config.toml
d_model = 64
n_head = 1
d_mlp = 192
vocab_size = 2934
activation = "tanh_gelu"
norm = "layernorm"
bias = "all"
init = "normal"
lr_mult_down = 2.0
final_lr_fraction = 0.1
seq_len = 512
doc_mask = false
Each number is 500 + 50 x the weight over its row's rms, rounded and kept within 0 to 999. Layers, rows and columns count from 0. Numbers have three digits each. The size before them is the row's rms in percent of the matrix's.

# up: layer 4 MLP up, 192x64, rms 0.377, rows 50-149, columns 0-63
# down: layer 4 MLP down (transposed), 192x64, rms 0.404, rows 50-149, columns 0-63
up50 077:491445521447456535524522487473507498627564539539457446475470490425486460441516537595446504507417537494445533543424578505422505552471544457475577566578495518483596545575479535531561461526544403
down50 061:451541450458426516643466485551520540492532486498455406536461538424490491413586558571486467565479503448520471539503496462607534531604497538509433507504475503456541513468501451416545489520490387
up51 119:492461619490545575466358481505560467540475512457501550508469474478509412526498472438492434604562515467526452510508520533406457514468539551470560544600471487559532498505500435447503617544520455
down51 116:575470427489466577496544534421469552479520514564374478444473625529574541440575470495450491468546478533496554486479460505471536482397535474566466577453463500471516461552525415432530512528556563
up52 100:492561543505509528416475468505541489443424450404431540432457544597525449419502513526548502490477498623518556441531519405541470551505494584393444474502494506595558525564471506521480523569483487
down52 088:518499584585500477518541491454506473560538501529488465555519538495537456527404422558357482515574562398512453538413500577431431500512547516604496502485569525450543479433504524523492502460504420
up53 100:460485503541430488520515593522494549516534543425500519560429539649545506539458513517452462571430478433514567462420489545477494511563468405529592461545433431477488516445460550404545495482529534
down53 104:494467443541452509578522466449518533525534443497407436576542501417360478444486542542467516454513556519528531513491486456483513516448506572514417545529525466488562388533510452609617510488506555
up54 090:430557584522448449540466581456512449480483603492561504495490449419500479452529531562489557536517493445513459532531509507423483401488578483522477460429414497660501476536599522487512533451466492
down54 082:474494499553471543432548534448501459457379517572512479553563529441561537484498570544485483510575502545532413491454543490478486519514588446532400426570507473500472479502491580608536408429567461
up55 094:553480453621581535450500509477422588510567438487509364481562523495511459582448540532467546502497491495473444582479510476550551615490534465459392475491455483463472489500512547472433438559494491
down55 087:485535586566549476496462463507531461579567503523621421568492490542394465442462541478473559522521423580486522495457530521519485466368453532506481533461480541414542446521525514510412474532511410
up56 060:499413524481618468524603592438501536550430464502446480500486592543525420428449592485442423510522561453475444514544503490491570542514526543445464510540572540542493532492426522549580499500441516
down56 058:473494577467465557599425490582463534477435508455597500599495482558510496476442472521509498515533497514506428468501520611511464500456530610590505504423416457574489523442429501411490545471494453
up57 125:504563485511501529458556411557439520518407442467418609480545527557604520414535507539517563540447510565433469432484434379497499506558517519438441499502509501535583575513487493574485517516475495
down57 153:450530446382570459492437515561485501532567617501455456536570473477499475526437460495402451555518541467546571598438457565462548461488599516539529464500559520446490445524507521469517486409456530
up58 086:425471457487479535493585539515445548557535581521529435493474474493574497452455522533509474539427428468566378464440605516603471479442427438506503515531484525622504497552478553573479465519485458
down58 077:450601464542444403473489517453554526459524460521424548550561455446545482529533419549503497472556465590419476564534460472491399451573547585511541434517438466439490499488452505490548537542596503
up59 112:553473519457435472552532478528532471515462510453520457563500567557572504532494451509363475534553535497503418466417525485426562410487524583470466464562468522556535475554523553535442607518615476
down59 108:640549562505491508436492488497399550489542464565543488428538443510560526563481493462461477484429522514508584442494585552490460470514518579565464398420491504456460527454592469450493567502494435
up60 097:540522536429494529443503575454513500496519592535559488493425578508566421541481500433541589629489524457553542437438378496503559449575531505506475469405528481469528571521522480527429517539483520
down60 108:507473383461459503520523470488568530542589461426497519552520550397371565462490449497522495532525467594441587529439536495449519517476534543502489527500439413582538431488544459496604472513497514
up61 087:451466562509459561481562523577504524488468500443471525505514436577551536583484537473438526470551546515665472510478503443497532524440481624511524478503414396486398480471511466489513572537556468
down61 089:523530505528439488412464502458430427498540489517556558448435560468378522539551497548552538581511513518437489469539506492544526460469430569502571514547494572516470621488531498476386468523519385
up62 119:478557536519539507508557500465551616462523505444478531497542449520519418468486470574492579555491476461498540509467478531509458519669516457560565552390425499502484469444527527540470407455406458
down62 109:447520467557433441483527498519529447540488485454431552431386421549492533546604549519505421519449463494540589519509502579432432429546515508513622479511465508454507551501499473551520425480494598
up63 079:453536467468483574573595471608554552522445506411551429474435407573591495442491490479521577462554483542451490526548521471504541539506444505454474460484502528576527390477488520464575477546436536
down63 075:464459473507437505444497527462467433504511461577557532530434679417482531524505549520507482496462414496414603408524574505463555537506556543580443503453529481485522516508484523550468478413503456
up64 126:431476398498446501541518504549599437554519550498530610542553519505549542533504412473440441532490556626541554408486414472504574516433476464451540502534527522448444504504521431528426495526488506
down64 122:446512475498445512557445470504500523480578496446492490614441521532575540515510508455542448515436520416484472518494484411571518531512444576520539530367505626499485547510588425496440501514545406
up65 099:587404499512522501451449467412539510499475600492536524473498527470477384524511519463561484479638468547617566417477500497526513483565473565431563542468485478507419537488469440470524569536527483
down65 092:519550512539508516542422558457494509592522483548518528523411458532446440517442505519485525502449440470539474509492507603538460415498581479488508448421586533580419492470480565581494450397578415
up66 091:504521441511414534493488482469519546414490518494522505503491571504495459549483552603533478565473484502509540432465412402549480572534508557535486509473552608427506416413550517623569479576526536
down66 072:507482435450505459421593522498413489456506626502495448462401409579499512564491473525532465519439505506538480476522513462515552541552498468505493490401457521497582587554491550546556603484550421
up67 099:462414437484467569553462442535521513505552507486494525559508504571555429458532543517496646479514502533471484490513517429435466511410487597453447447484448455475429506463444518479458564602592570
down67 103:521583549542530462536381471548501545508571579501382530533494454549567477585416477491485496537448480514500584530417422518468513477638478520473501534526462443435504457553502460500511479499412491
up68 114:464460418573524475469463516544507572517493567494453503489471522429527530569512471552511463480473392484525398433516500564479595384489529501409488515493593511432505513536488514457566627454546459
down68 102:569505542431551531444566390461470523552487573464503533538487556459584530570495501445474616553473559450477458425482417455493508525540474479548439565438522553509498523364522508517437512439496497
up69 099:446419499483478523470510380544419473524550498474461556447463541504541478482566465567475445571569561486504459450375578565400492540470537562517515477482468442492559477488560470488533603522566542
down69 141:466541444623550566471496516503502558526534512604455451481524415408479415463509528494474487433575429550514522492619417457582467511456492495538439466444477551460475575483493541516458574510462489
up70 097:640493524562498558469571503497570489424488455443387507547517520501519476540548444479605495546544469581476565437496469459376548511430487444486509463493517566421527450452485506542493489430510472
down70 089:526520429454441561444596428407490561548498514432436526419525496440479503641538475498528512473505568503462514444508509484464476473507501496490530542518596496449464504454505621448533596459568449
up71 130:558533545448515446536463493490572500448446518527443578444500507599552511568558487516497460563515525439489534404477533545518423570483486534483471519559450561373473584470495449593446403504464462
down71 139:545477444473581527502440448446505562447510503491493505456472493473485439540554397563550488486425590398513516492552501608383465511474549539548465501603557470524462492504621504526474427510507502
up72 077:453489501590481530463401538446475524450401544586407566522570566487461531477476493557465461523517542476541548505435482419470503448532503518534532559429501522531472459589449539482492461610425412
down72 078:483490497478546490505564420582506507525554431451542444564457419528481415453579565497588469465467544470487452518548544528530424470463470479422497476480483501564573484483521463559516557461494675
up73 101:558348478421510589477505467533481476536522614442523434552548400479551422451457551461504443522587460540426498489513547531446497449444567489470486574545547532517535523515492515471552548458474496
down73 103:401563557585489513455502589499417475471513455510495490522512499499486603454550538487582506521470487457462509560439479498538467563542442518525581488550384443552410436551526454463459502566548403
up74 101:490521510493563451532501615505504515493499607406512544472495505472447487496473582504516523532511524450448450526553395580513550441521552542535497523540466359450502617441490495475569393487483476
down74 098:457432474559543576433465521506385460563512549473633486413426475565503523490521544514413500500508496499512552516519515590490491536397445613527468553557488483446454498518584473526460464473468521
up75 082:510581510544445537565504522516542545435477478492498460557444564450508564429444540485482509528451428524554534479422539453484432489470491608449460548486399384495473433526513552480502500583601581
down75 078:490510388442500479520414540529473548533500609506475504381546397514545477570486485485481517486450512467525469544472542481470525525570524460540529513485589596507561545511556488476572475437407384
up76 105:470622508488510513607525456476492449480501480524416462526414540504526385465485549558457515573497535497560595444472542466523506461516471608543426533470425433463564563478491536555517481552576506
down76 092:467500547594469543501481540445533500616517539419462554507501497531476566538531490490529494375500474508433526454477369471489484446525555430472555569575469529558374475523509543527504506461410487
up77 120:525419502527538506483534426562487567553476447469466431503381513409522486505552469548514466620474462462528554509529612597488544557474554540447566478497426513481565580544550428502515495453506515
down77 118:476518510572487490564487434445556439397476467544435590542569530568582489536516455548499568444475544405439490506473452626551442542494469465509537478525459446445442422442468538516523486506533562
up78 081:454419474484569472604478454648540480593538493550467491499471454557573432480508421425550496524532485550530461450483590512471447470546433512499513420491467513466487537464555545482459595576503504
down78 097:488558507406477623381562492453433585559518487512556519585431527472452563516533538449468485540554441446418469458498526529496491464437486530513599484445523517517505546477445483572511577510531427
up79 101:443496523499520479445529389539405547546474554381513431413440538396515476541483507517522448478497456485558439546521570542440518560472510512441592460532493534488552477473478563406516559559561498
down79 089:454413542515608497442479478523593519509513399503505520546455525577517501456569525537496519548378447490499559504527452501520549511503457546497493581447592453407537468594496472507478392432472487
up80 058:485615575432439422427509616473503478516516486460476582464485533526518532506567526545548527507418575503458503502566454480521483539504501409497568513406419522571539511518580507525552482550412453
down80 053:466561526527485597489520466495441436512531544473535420506484477536441454516552438492491427482503405556622454542453469542517470507530520619475489430567526416506513568492421493462447602551486436
up81 114:497482558548532444560496490459529517442570533468436574534472465477519412423428467431488411513630549504548536532515381530488507540551498611480512544545531424546562483470516488466423475519485445
down81 100:490487504409522452509468434604500520479434568475485533528632481636535501508463467438486488395495490496505506477419494456528515541479529538501403548510511474475515498579512400441567576553511556
up82 083:471531512463538457475505508434608528594568474454541515592384457471453535573526503526442501486529541527477494440530385467441519444524498476396483546477428520429535551484563547533570472457430509
down82 102:456434542540530481548671544545542488385499557522429490497489563453539465491517422475499452476477479449477553506418520544473527561581512470495467482573535437581458493519470436495443469582564529
up83 124:461457617533430548463479662542517532490452524464603526514470402568488553477469547485516456498521567519475509525511526424547520469506454469379479458520507507532463560479513404496493506549440432
down83 106:637503533433485507435429462494470482498460501573552495556518574526524484431478541531471441610523498444597506484576476520490532519515533518503428524472482520511344519415502531452444555502491417
up84 105:497433513478529450598506517508442498497484540509490411424476469566551545467504554524643453559527491455546529478425612616468453411459548542471520452470460511446504494462457547522456534523579535
down84 094:511493568504555539479547592473632514575505466476477522571473539468443551485501590473441491519498559463419450539530460438550518423419597527524397534488555408486486512455454480524433463464466507
up85 088:480557535562562460526434570457575516530363572419596542489505474488498508553482526477564452437494504470591505530573477530475551437495534482405499554518522564542421448555541477445481493461419520
down85 088:596535542482606555450560460489371521473496507529575472512554528538464546519473480486488500503502464530510555495453511439477503543575357463558444477505404438447505481451530492547501425422569556
up86 104:474532474554485498488442452551421581632414470442544496451475605544494515487416507530555496487487566502485527549431593561431473458500524575461509520428519486514577508452476599484535562509561484
down86 101:494538509467426478544486558491594478441528588549477509527510563486478446508533583494485514406459487572437461498582421434577529533475449460504459456488549510530471480477646474524541491497365461
up87 080:494524568511454554467581524473569455540540496470464644490574431504522497478545505539491405507573548508517480470526417447495571522445508539509433496431547505483576545482378438583514547505548441
down87 103:578437435493541498599459552463432530489511515448546413501462529608477515451478530479537542484463456508501546501530594531428533453506487474433518465517400519467430460502665564485556486455470514
up88 104:496444568580485499602548484484435465377458573564456522404562510545494471431451570533539521523464470534419519493541496508451507420456538521458480565434498531555539531506480451392548515504586492
down88 088:422630493464553481489489493600578522482495555601503542477470485495451491457563522536540474478535466528468430491476477539514394512376483420488484599504433451443521484481532526446520450548544584
up89 100:529470546522521490512463645487505613535529519439436470478403472476520502497533591555542499524516658474486401468487572501476491513516468512507547585441497494534451504506381477520529471465453478
down89 112:460548437536486449477524459520444415479467475531512458521523616569549460449428421513452445522480382485493586585528458497461546468555542583528443520582476502416528558521474570505474459548515566
up90 108:452591563448556562530452520427550492430557507515428558470464518508557534492530485421490525530400568498568525506468490522434527539469548389436519463528482505447569528440473496462466409586553584
down90 124:542423532541474428543512541464516473542495500548471468508513410456571504506502433499464456487605460609642460497496504569465524548449452488446474412554426456533449481531545494592459586515478465
up91 097:416554511474438476607468491445473540558519540474520535588473452515449487516498574519527554539475500531429569469545433522483488505525522476510515457460469396416521423459466567541463592559647491
down91 089:443535394533502471482521473575540509457431501421467458438483517416461543421514542455412470582550569500503441515461466511617521505505480588485488592562536485577577469508548527493475525408519529
up92 105:461495415527582511528547532583556525569501445540494456440495467546499559465446454555540411472524578513461468519556510588416445552437496464448530461556530489543520657489511446468493478431455537
down92 102:438543485554511413567439555514477488423502471437428433425554461487493482608484546487560530569489616532503392474477538394534464531497528530502523495571543504518483543501554550400451476499541467
up93 095:443394454528509455463489439556416475489544521467435528574478527481478450531567556481599509567583455515519525529447595625459501589547522524530473516413424456453538483489503486444483490523574512
down93 082:599586563463576512490540485428537484584432474428547445454522575470545527437459469550416534487452549491531460435554517441490465454540415565466494482573593494521499468460529458462460457547497413
up94 093:549509461468600490506465467463530530529473502514490492498458465500518497493557409432471409613580583504474534499450483583518536560436470552590492563582503549463549451416438514591488420544480549
down94 078:452449556457472524501554588580500460442436549458523453480523355484460555444488575471535584434486457487543484505544476514551536486546541451433475553454427516583497509572470432461443545556570464
up95 116:444486549487465454559466608549505529516499575548405450477591557416534505493484503578534505496554373466593515508447486453412442472487501422489513517494464554453403564544558496489523564494490517
down95 105:549481519490559569496523500532567426529481541563473534543386508531498495439472551449476529461537487527453595500448575503395601511519467575517397408456472538479537462455509522416551540441432475
up96 107:485484521506466503519498560472528515532525506525401505495514483531421512515424511567460573610554556492500554463561442471512509539543664494449496505556497475344452574509521442450521481421463526
down96 101:606506460435447523458474540490439501503523488501531466476496480459470513554484459439568496504446438543545511555551499373405576414600445502519453494496456516496452522611589496584486520545444558
up97 073:502596447592458457561574466500517510514529537494395424560470548539537484480379527599570492545498490449532511397504450526523474502423496466515589486571484540468518471455479477561494487478400446
down97 069:451562512508496421526454520574542509431483535440514453561491527564567594454426498451552537598505512503521536483521530564471479490433507493517523510498429430453460532408598467556452416469387565
up98 097:518507435472460513552556507597428537450474456489474496521482493519535439419526520656452428561499458447514554436478535451554460417533479515525564414490460465487570556430520491580533579514565491
down98 088:470539612454531490509491524430547448560531466469518487444553495578417615482476412394613559494554555548520434528545483467499514509501457489486460502540479525490469488553453452486403425543466571
up99 097:577457501478487483508486500528588504444476591489451518506505537441469448507502473429544438497461459489478513500401523586491557424493420593490509430522456615499563534475519489564476600526610418
down99 104:490538454482553536506418473412490492563603572456606531437528430493504504487451457568569440554468493507418552459514524527452490458474509585420499472554576486421516447627527455493505542479491520
up100 091:603438498492431528442530474543471442454521514522519558531502514519495497487534555490485527633535428529564561417452571489542518525433462569432381503440404492505480550443490484470450553532584458
down100 091:506532445537528492509506452510369486487574561468563475342492449506530486565504479573514444421490412452491410518504470478466557478513479461523587502491628524473569496600500527491525502482523492
up101 097:475501553445617435489485500443569481530475505524515566494476474468519440507464506479509355525530512542523502502464441507563519470528512439543500588442484545607613501470618477438528458483409457
down101 097:488490460573492557488498482487491558511491465479435532432481488500521624552521410515523618501465464482577448469472506513581553473539507489552573483421430411518480444481444516373497491537600560
up102 119:414475463569526546589528484474501569498469516465508506505573448522550499531533412494488502567542537411402485474506529498531476522515415542620531519453462522472476565430484587436506368513532421
down102 125:489484518525556497467537399464474400512506538514428442475583540441528544576450621507495536503537544522462477541433463559521515554434494420513586512492516533486538434380464482467570521410502566
up103 109:468508512435476538434499405496465546517565611463435555495461527425513511528525529425551477460460482473468539489482542466583579451490599516410588504504511498604591573537428465536487572505495477
down103 089:537510479502474498528339491534461466507511550526511488442550528534538480506471494481415456573536553520609482508459393619528525503523606395533485510416561504442501489458492505509526428470551550
up104 090:541495544525516485449541536572593478542491488453495516538431422565556488489507541415569420481425484488521478538467525496484468407472433587474515517521433550619516608505513427534451604510462540
down104 092:485510493455471539608424555508423475453557498504468538461529413490433453458507546536524512476561505445521462494524458451435505515470501459458427508517543488577477555603624606421479557582504439
up105 087:505557496508580498504560418498453551535519548477578392575361502553561426508486494407495463490531458532530492481533554511430502517501458509479496471503506388494539551493599566420512494583559496
down105 099:528397522538437507526519463563467448488534460568483516426568439473496526521379530528498511568466529504494485543509460419574553489478440570534513449530586600563539516505437447521381541434456519
up106 086:530485427512434464469662478609427588499471486451520478559465560537537479548518433562544525547456456478510394430564528464483542484554485516523512530452457451534445484579489451506527573500529551
down106 073:499504558455552529535449436505542405571499475515540468454469486509529420489502531486484542444502550513464566488435543569649527534438487414417516526529525588524548510479471561376473406520482459
up107 090:456462473459464567474584463434381596563514506481473491521453504498538512458456526512523478460484535540400450541444441475511454555529534532522549533458467471503431499463435604542577418568614531
down107 117:521589513537551518554433541541460490560507437441571476427465405543462443434536577567451422443442488412493440512530466563416508460617518543482492562484485505587519514508566486563527510493487519
up108 099:474415476513636535483484506583446482485460517554480610555437496497506430533470500487506420476449481500559491458543515481445560513471514576430326476438493501550503506518448504535446546495562553
down108 134:512473548476486449439432507531481454586480461559421588526488520512497522542563422485595438426438413477517457498462470586509536431541554444466442505488439597477493513531570504559567604470526520
up109 095:418489455600456513479475567404586535554474543496460535428506477474511470479484498548517466482540477628459536552500492413525397533532486483501555641444549600504439524519514495537507489460448525
down109 091:524486474536436516454542431458580538622528489414560509495375533400522537531566458480581475505471454494510483421524574507511510515548513550474548451458563547457422501434435476540506401536512501
up110 096:583529529468592485494534561519544480507537508504501521434444497509527455459482462541519486455391587601533574427595413467458479510449426503449515432517472450482545473436472547549506633519537462
down110 102:490407489487432522445494560533488477543509391427504490550505484517461484512475598506532495480537389465474524492444567506592515465453603515495422471573454514473448626517548524548574553484433546
up111 104:553456509505549464553500478535517440499464571464467422531529550440473406554436477470474468541623407448497451519495481579439573515568517578513473448440472529457401521526596532476491524596495480
down111 111:478514502476395471521482439504499519460558506469483506508504481413560518455606495503510573515468615392520552476430448436418540495507581516496424472542592438530559475486476533458530562502541612
up112 084:487509525466521571577418494476509461506429543511495580498641517428502448442466524506475509484532627462507549573555412494531592490454557481471420551497475565461519510519555438559474472481419456
down112 092:513515417550465406486527510563569527533587452519554447513438427557490524467520488449514449530491457608508459458518519447544493486503412586451499417519525515437492443498374532491534579543581555
up113 102:519530547484562505518536427464508491589526549469516535513375501478548471531520478503519413553483525504534521558509537526402489573435452541532591493418472475451571377539514397455497533554559573
down113 104:471564468543482427517514543554509507521468520474458477570552393481418505652450424473538537507501438545497529441416519480532463431540550497540462545566462447555522557442461440452578454518578504
up114 085:516447495519533453558543613495499503488477571488515501455513585441431442491393434548547506408507469508485495465498384481378529476600502529465521546489492581485523603553476502492464546458572517
down114 091:432507511486553515559497479384561477528462465523528475599597477460417501498513515590526482460523541413467576484437486566447497500491542472432478539482479556495458534566587548455518470576445378
up115 113:553563532467512530517534572523456462415490556526465547570502542548537510423481498536443548579454615472507536422510453420563493508509427411430455501460541419451542556431552470472576447556497525
down115 118:472462483572496491521475535411515483496551430423489501469525419564441525483562382518552514511492458481557541460506494549480514496537485588558473495594398463503486455562426514622482439466555596
up116 078:557538442506570464532536426526481481525486518449527402438443564596593495554540444473458538514506506560490460458476671532489515428477453537445490402503487431476470522469572459502534530563502521
down116 085:535451525444514531545514456515498563620463402510569487575473483517524498520465454509520475423447423487531551436495658468441521516471388552486513433562581466501516496452470480473472502511598508
up117 098:576542445480540511457507458577463508611476462419490468429455456532596505485522540592466511484527490500498525517434500505565498601454526553475403508552506479527490452349530400516492571515475516
down117 103:575530600466520489540493476444475478416570521590515549574543499487497520582425547373431516466489485527465525490572462623485493475454441438467525399447472497565541497502537523476529429459520487
up118 115:476489450543463536479438554428499492461488514410484579472519544478414383542435524495515457502620494520525544496508400536553517532527527612494418565431514483428462558479566481528492585503556528
down118 115:520567403567468410494488550486532443467489529551550457570471503517526401515549520480482569425509532575496494470516502432499545499543572481446428543472502490400498575553587398482587440477473445
up119 109:526572562507563503467509565458638563420526490476510437567499492477509438585446393554396474564464484477408475500525468460443464579562539470468448542475554535457525505474470499502480447512536570
down119 095:514535528382479464513446478431583519466559488508577574421414485553520534519546465567434504599505449424505472434483537578513453569550486485451479488425569507615479489497549491462465451536529459
up120 100:552478463592469561536531499455504468522553578491468501550522415413492457439497509411528440442620561486453468546534472434407504599435561518549509582497482503481576513496452546513541559448545506
down120 092:559452436485536558547457491558567478507451493507533432479412625469509578504482520423462498446499468462474512439454530534440520580560537516484504471526530546477444482355591552455562508430563501
up121 065:457523503632517490484457466523492478495472484482453590487523468504525483474523431522452425577595571477462537475391518472523506473576502503429495446483422469482475542442483516459382524520651535
down121 103:459568447570489529499519428504498532580400486488444523535503398525541485538496516534527452560555445442493577405473411435510515535478546411452518460511456573414567565520485532523477452511591562
up122 097:514569457442498471589480652545549508511458581518425472445480508440503490423414537474479538542397453492557544486470411520458501494490598451517456489554477502500508480496565540554501590444483561
down122 103:519488551506516439535609514495518446499540482456462475454531425553521517458526483492553591503554475498529383408512528479554465519564475488537602498588484410434423494452534458470397566583481489
up123 082:513538552536528530473490494463502608476481492424490563478517485609503487548500485501446602410481459482521463485484560493461519378443517505393473551435542562540411534565535568485522542488385529
down123 078:476439533479494487443501435512538531522542403474542578560533556529533468450545463484434474644476519517593474490447563506401440536495434496552466522442540480522509610461522393553466449476462509
up124 068:436448408477511470519383591570587535557524437563488516551459545507469490507489519494503478503447526516491550498419432556473453430573530518447449498510461545482436440566520557430558522509520631
down124 064:510538591478468511509459582499426438466450491553585524520507436509522577516481388545538470442464498491497432569500612475549528493458465463552542542389536409495509502482507526623468534438504450
up125 091:451528501521561474502404567459543526427441544498483537505418498516450525580544472618543466485482542455477557531555436499566584461480586430456526550449477584490464454460548475567465435453443571
down125 081:424402576545456538509451435487453487494468559505495449459487542549541514546497507500529474435549532449493508558495647619470560492561475409498511492428526582457529473507520473494417525514452395
up126 076:506507489466482432514559506463543488518450497531488511550405595410500443415512550479480520548534543535485560545531451584458475479623471573482447522431512475473457505352460479549451469588561503
down126 079:436522509455563488481384578525477559488558513602594607468472445511473499509483493528503461483472408448444543493604499534572445480375534508494517556520489586506528448517433525460530475455467514
up127 090:514455518554540497463580499594479539539561521444578485560459497600561463514490480513569448473492455573544522396533532481531530508508385495417478430475479399515481599540464486526442555490537576
down127 095:505496474560481496545483518480499537531519517457459538489540469424487504463476447474483444524460517480403502534428398451550558570453647502642448520503502579451589435549581496490569473484456512
up128 110:511428476441487550562554477512548526552420586487467530574473472509542507495459515365510432554510491486524497429543513470429535595412492464523543563470526557451480490547484624440427584480516477
down128 121:438490535454486511511563510465461537490462497603571527523441493436482548488495472390546532477506386582430447445595451494450522487506551480462482515479438504600460535558564592549561414542516488
up129 090:419560401500504500466475455519420555553533520471545441568495482534542554461517483500459407560446555411561433526464494475426492489583513546537443501476441491538504501458468503436495408633570529
down129 143:453559465547555417541460479541483505489519470501551441559489400560556412401539536548476395604523501458527515494450455610509496476523527538485505409499470463486519586466469513488446480579590507
up130 114:464475499390465490542505516525557469506602570475456520431557570441582537508590538498475574519500498537494533469439456501479479509468434466394550467494447456509466458453416510437545516632574465
down130 126:445507489520534481416467549524445504494503550458540520539529376481611488504532527495591427512420461570426601500441556519512465579561541404541496572562499480539503485532453513508494404433492479
up131 111:512551479637379586549549526489519497479597523435476505577537484541500427457509540505431578550513513516484607433533441527515413520413502443507544507452507465466538475481524491586492448506455503
down131 097:582517527527525428494576451532405482464390558527465462545526603473644504453475446500497476542542558521546454572491441457539566541431536494459493432474522433480434446427470509499529492496542533
up132 073:492455496501493562456418525526508471529528553495562472627477520452545445388486538379504473601415546415553504540486504568533435465511505522485482570480518506516498591437490515568448444576488532
down132 075:519516493491453478479523537530455563507387469471472476400521531443522541605499482624521444424459418526488481576504503400437573519459490487489559461501539559513494441557513545517569605425506501
up133 091:492514439564373498507498494555533562494508598492475444612522399514580586474487477590573514537496506525530523380539489553513492547463521458468516511431561483501428482569502589496510525508482565
down133 088:431612477473432427547479483570579501386409542498476460558503481468498531432441564435604611501514555560510570439467504492474503506470480559520451493528540567533474481438487485542527489466445458
up134 114:491534541565472535523470541417446572348494519482495569539452458491458441579461507553527448571486482487498482455565488595439511476444570502541478552453482504453574492555587498456478421449583464
down134 112:464531446570530530485425500494530586482522428526527501519436403475447433540457610591544479503496445439508494556483540553547513479561544534405582401554515476460434493534523502516420491566426472
up135 101:469562484539544560545559397436493478524465531506463605426591593482552492537509405532464518571471437498504485481403496492464542502530501506528475462546497414546459463515563399548433478527552580
down135 091:488461457479504415491484468500409539569521503512531509584503439526433579415541556527484464605532542518431527499476517535500533564499469445447458529420588529438548454398445487608536568455461487
up136 083:447406520485547561533572491528441439553502557475487491407532451478489499433423457545522460474545432459527462579396494480469536553492505505436434508518472411617463506499558515467474532634510525
down136 129:455503493441572632476543496477495425568473556568467476489479490510515477482525435464439483448490468436452509630447534557537562545548492462418482432541454550491438446539489569559514551589495426
up137 100:461519550540537537587495501495441445499436511526578482465464457593542470517521481494575441429569552393481471521510458524482498523462450416499552591537433576493430583388522584558495509546495520
down137 100:459518466479545497478549525547495519519449568463448511511628472401481613426511452568458544483406485505451536565512502528484511431469468537494411503521433492543505505528487493429647421505494564
up138 113:500600513467524632431530507568515491517537513550412573408423507424533455492556381448493481527463531448499571520473535563526521491448524526436492476497420495432498455562450496555490580460531516
down138 147:480486454477465484514426502568498433515420606513439567518541461451504475464500559515447545397533417412574453556468473511415480500515576532481521476535597497485526607549520434523544578504498566
up139 095:454491483582601500493436496432488544617474537508514516558501559486575446450512486531456480518556488439450470535493434627561515544516461465580549557445456527534449492470515550486485415496438382
down139 089:474484512544509491518537474594512518416541564435505541546427465570456449491566529467482481439470436576489462514526628508486497438529503483425577552537489477449526413463418434587469495471611543
up140 096:493392525559516535496501522474522500522469546536499469525506494515519530468507483557491506554568528441427401538537385404437551455526545446472631493539533562481537543567574531479576491420438421
down140 084:550418603498445567519548454593516487472450507546505490486455504434459540464504526523486507594424531461562551474523509437477445466388405565465462492493477511508501543497466552460487502455650574
up141 092:513454482514544515494621382451437549537484419430537504514566505544470463443518595546500452598452522508562522482513511456512515550493475532490547464459436539586495472441416405525508393512548505
down141 084:508531427550431506426467519571531482502502546551524524456517452465411475458602430536515543422524498580442511456512562489483577482486463457550466574534476512413537465537360517504507550540460609
up142 111:418523508501542393500462484490562557466456529550463503534519526574587570603506508525432468547539511478541357482567472550506470617556441481537443558476425504463504552443536550523511463530498463
down142 088:542456557548520423504591391407541516490461551464451506456511538473426557481576387459497601467486571468500535512530395539445484543418540552501584483469495500489510455475550503527553458480554464
up143 077:528457495497487604522507518479525459469608468471485448522426478415453518518524469474557510490500474536519493399425518539334609509539546433481506549514500531505570509481551478450460592512601491
down143 090:550541510471435511562598376470467432541487545514520533517475370503488447436457542369619487512476521558518474585529508553513549517467527476412518505520469519530482426493457534496502500510589497
up144 120:498506535507533422531502532590568558476412488545493557527391495522483429511496466521535474485507511424593600518506533503421525497469575525364465521534505491481484537531438500419373566497504545
down144 098:550464501559524474370515550461495503459457524520439533499494489479535596559581441575455436441506559530481578430467557517504465500450460491512474470512507535513558544426594398446609537429476498
up145 089:498540415512502454525523617541575503488524554487570514459499423489462485420436584537470464419488532446493364527522434557478486547542650528504539467505476529540539526537496555501491475491457419
down145 105:562562501494542458530558544411546533422530467571495513479486620467459529482489470407493434475498576541478414539438536536524485457459413509587485469464458462468587470497504436576443469586546553
up146 097:426499613530603540531518437530484548533460476480534441486431396568551426510508568466440476468590576466481534524483534539455501533544461555446456456393569481525529542424489514521573480446484479
down146 105:484461535440494592443449523413459475525455440552519475570464528532570525538462513440464526507465514517571561482525493461510517509594547528442463584566545525486370488513570468564382521466532410
up147 083:426491401545525530518556361547503541536544541469493488488592536534457497492377458561488417462439532478446462529464486444585519504504524571446533409424488504485506539412527476523543470512533433
down147 133:495439438528474532482476509567551531544522475465591553525521436511490499423593511538565399462517529446424494490470408543463492488547460487488458487521516537637558527465605385440454514539535493
up148 100:556509490466559484522466527436505476610432477457460530627426489516563477452480502530530542548481524542583524536519481520471423468458411443484547542464495454433547464377555472474574600520557523
down148 120:452526555493500527556549453570485469516497537576566471367567526448597498391515441498483497500460431521409599476474474489478571528556468503478485442488489562511440480589445478494455516545464596
up149 069:470524439542561445443491497488445492562489551476512504384537490605545513552592461504455415549573537454568484533450549471503516554474519469505504489485593470533394430545524591501451486543415434
down149 076:500498500466512514497437493486511533426423530497485571385476469495474484448562595512499511440428441451432489539564453465546474513553466606479545532458437591640583569498472461527486499549462538